Weights of a small transformer language model.
Training: 907M tokens, 6919 steps.
Each number is 500 + 40 x the weight over its row's rms, rounded and kept within 0 to 999. Layers, rows and columns count from 0. Numbers have three digits each. The size before them is the row's rms in percent of the matrix's.

# up: layer 3 MLP up, 1280x320, rms 0.0534, rows 380-388, columns 0-159
# down: layer 3 MLP down (transposed), 1280x320, rms 0.0498, rows 380-387, columns 0-159
up380 102:482507508468500503481495473527447461544457493531542506517466455484491517504479542510490549518483487544494500524525513501465505494504537510478540515535481507520542442588388522522516483543503530536464516506523531521578405466565556586471454476478489619471534524486462483512429448489474507509498422497517548518520559472540595398501496580484487504580539488507510461603448440556519574462555563466427551480434514494542477463556541411516467479509508461453478495501538496484489461489494433
down380 097:522508505498549516446536413525498497493495541502494523464508562523466538545556499539494498537446449472550474439461511507587538451490474531391508484480525515485451489419521425555512509513490454457418475489471592571475488531425489514529545464484520499502470414571532494489556452513553554449431549543478478548504423413431569575432464453523477490535498492484564503439522558537460476506499481485543418493528436468591530521591497558511547475497553554528477516495533470554587492566501513
up381 101:528498405531547439492547455494552474437445547504453510494535485431519426471489533523467504558532450481439503529496478480467389520468478488528519427540547481496505509417568448619484503528515551460518544507484491390532440435489457550511495516499470479475461531530549465478553544513471529574481510471516519519531460458468502507499520520515495513389519528476518549418493497493497415592455477461531482468527449568500519477480514512510537437516507517481532558565566490522505439486530489
down381 099:474490510488496498484486467449409488454598590532514444473490527449504564565484468486476467505554480488517555486506522463555499519538461471550510562471475514457550465535547513442450532515490575441527437491500525452542439536552533493564493449430524550445449498449519462501461550484407543477485467473440517542456503475535581518504536571487493542454502567441500484512517517552524487463541418489509543450500455479506481504446474531525413494501554507566456578492440564514534581504551528
up382 105:479470477542522459461509520515505461457449493576431532470557491522479539532515514504507512510501575448461539480540451440491530431430469507549510469570540533465468530595502458461541525497508429521567442525472462376494493495502466462522514452559459495562503434425500551447489423463483485480494494476475535456466508522496519590536533489489483434489468550554481512441495461481508500460465605502574500557550517503507486507473410497542531477558492499534554463520464464511474455456486467
down382 104:482481468474443458455488493487566480525591453472488420470495505445468532517517560526544465598530511484509437498511573521509484516432388487492509455490474592480495637493506515486532506519538509484467543459504510530504545520478442463535529444499497557494433418458497542447537428555482492433492503541446548461492529544552514493579532514548464482462430479462513535512472482414536493560472530553540497473521505518504516434499491500518471464537543430564496525524517478474514541506518519
up383 110:517497489566504511515464511436451542539543475561453507564482529469594495516539535497468561511487496513539522489539588492443501555546461536526549492499516465533463545490529445485523470516501540441463546431502426466451494452433562549526535487517466527534504509517504455459490525490497554532521497574490457528458536506504526504401541467566484373566515484503446550546463421524538569500489549530526474504508543462527491602575555501485446472536522497503543481521463485580475563508490527
down383 113:588513562458532517486495490458523495505538546508474505491507457479587480498465477447517559460556552535549520529490524512443474507479520536596501470497479559440555470516517507567458501466456558465476507508443417509474550459547552493478452536543554467550450508499503461474518469551480537479534483479486454551494493532444490477448496499539523483476555527530412463489502447544502552426402510540541424508474556451477539499508506516491447519537380464499558488503477501469527533395542475
up384 101:425545464515532559542571478499512481446430467485542524469509525478475504456475573475509546508555405512494544620525483479486486491480542510577448482577488509491446535408443477453483518468450469499466511576536465517529444492494453509518563589503518523491574449568561524478478513538499522531518562486554513454526510492464472456526596546500495573498514505501497562447558451607449538550544542544475441431504469480508478525496485435453524492440471445439505504510518513492460485419410545
down384 097:456499520470473570435474502537538467504536522425493497545489482577468477462516466525519531474459556473508542551523511456484522521539539508420539434494494532536499477535556549517462466532562521398476528468432471486496474482496491475493478562516562427511532520530517558495492521568542501382486474491571477495509624500555510593492390528475465467509479461476430494527451540510474489446436530516547485510472495539434466567489444492493510552471602618496513442458500505544508517571524417
up385 116:476520490541517478490496501527445457460513541436550488511479549504579542598543507495445550508437513518583523563473455510477449508497551484439525540531512533490513454459515470471480518533456570423528550526419529490547462481473507502476502524535469437490516501543485515511469539385456481513483521531559500575519518532553449536445481489542495489498536536430480447481455504515538532540544509493527483453508524502411483520498523509494390502465563526471485451553544458491481505485652526
down385 104:493493480538464494502513503517478507483505504534566523507509515443524480455527511523513457497507560533458490618528522459468513505496513411500539532534448532422500489392517544504511455393546514518498557481520453561532457537433529503486485446511508504559534503485485440565506543455471494496565548513547516460516569466517503421511510443544533419560493525458527433521503462591514479550587465539442552552486528471462492498410531521481440386455476552585467486476524510493528504461430504
up386 104:487534423523444470545462494445522489588451468493541535493469512538451527539456527491553500503568552525526463505381545475483470549521555504478522529514491555572518539503500483454514501472527506500451502587483529540509526515477491537531512495540504448525496469464472490505453490457445515461551511478482569519433463479433485529576459531439522461475493607431517538521566545533483465420519589564560461554428446464453503445477487485505498519487532549464463520412491519476480505400521545
down386 088:432512508497491492524568400428489470422491492578491539476591544462455480513475418477477560462525577560470528517478436531509495523464508462543427484481498480545546537561544460509475495533531506526500509387507508473460583479494512505503495471487563550598507498509544423445485544512492552534499486472488511527553552480509477491519540498601516540497473506556497488458454483552492567523490470506420504567511541535466530519494532563523519509505484561524482465497588484505492485566460485
up387 103:385460506507492440511490532522413460546515568483489535503505479481500501519454517490525554534522524512452438421503459476533472511523500505502580480486484563430467495553420555461546536480540510478503530490503450533499386479509458504541498470519545451534477502548520548511507499557492527535447452460391479483507480549538544514581538417451523567525543545507527437511498464528483490509561483557561576443566499499470490482559523519494451425570513502539437457504553491513503512494506473
down387 096:434460503501433458543497521533389555498525448518506465517508439448501516495423463551540527508489519503438581525494528532535481493549475476521540483461461464478493546536490523571517544459482556572532503571558487556535481472560558469416476422474539514478520531494561490543520526388429567417549516528491487502543559515495540507542540509525588510552517487562496541475482549575467484447497506573462555443567489463556508482455486494555498495487477528515516460437473489514501446535514464
up388 100:486489447472566528493488496510485504538538447532487477534491539519471510502541489463470472518544551460495523519556513537457493460480471543521476533522475518465514468513549553497489433415520593464465515577443551506463445456473536448488452513534466534467489499457394476502510460565406431498512479544530442553485430500514528499576533522501481488488470429523501549552466500495481526583521530513565369556591485552512497474489536540505499460534500545487501487462453456477591484513547493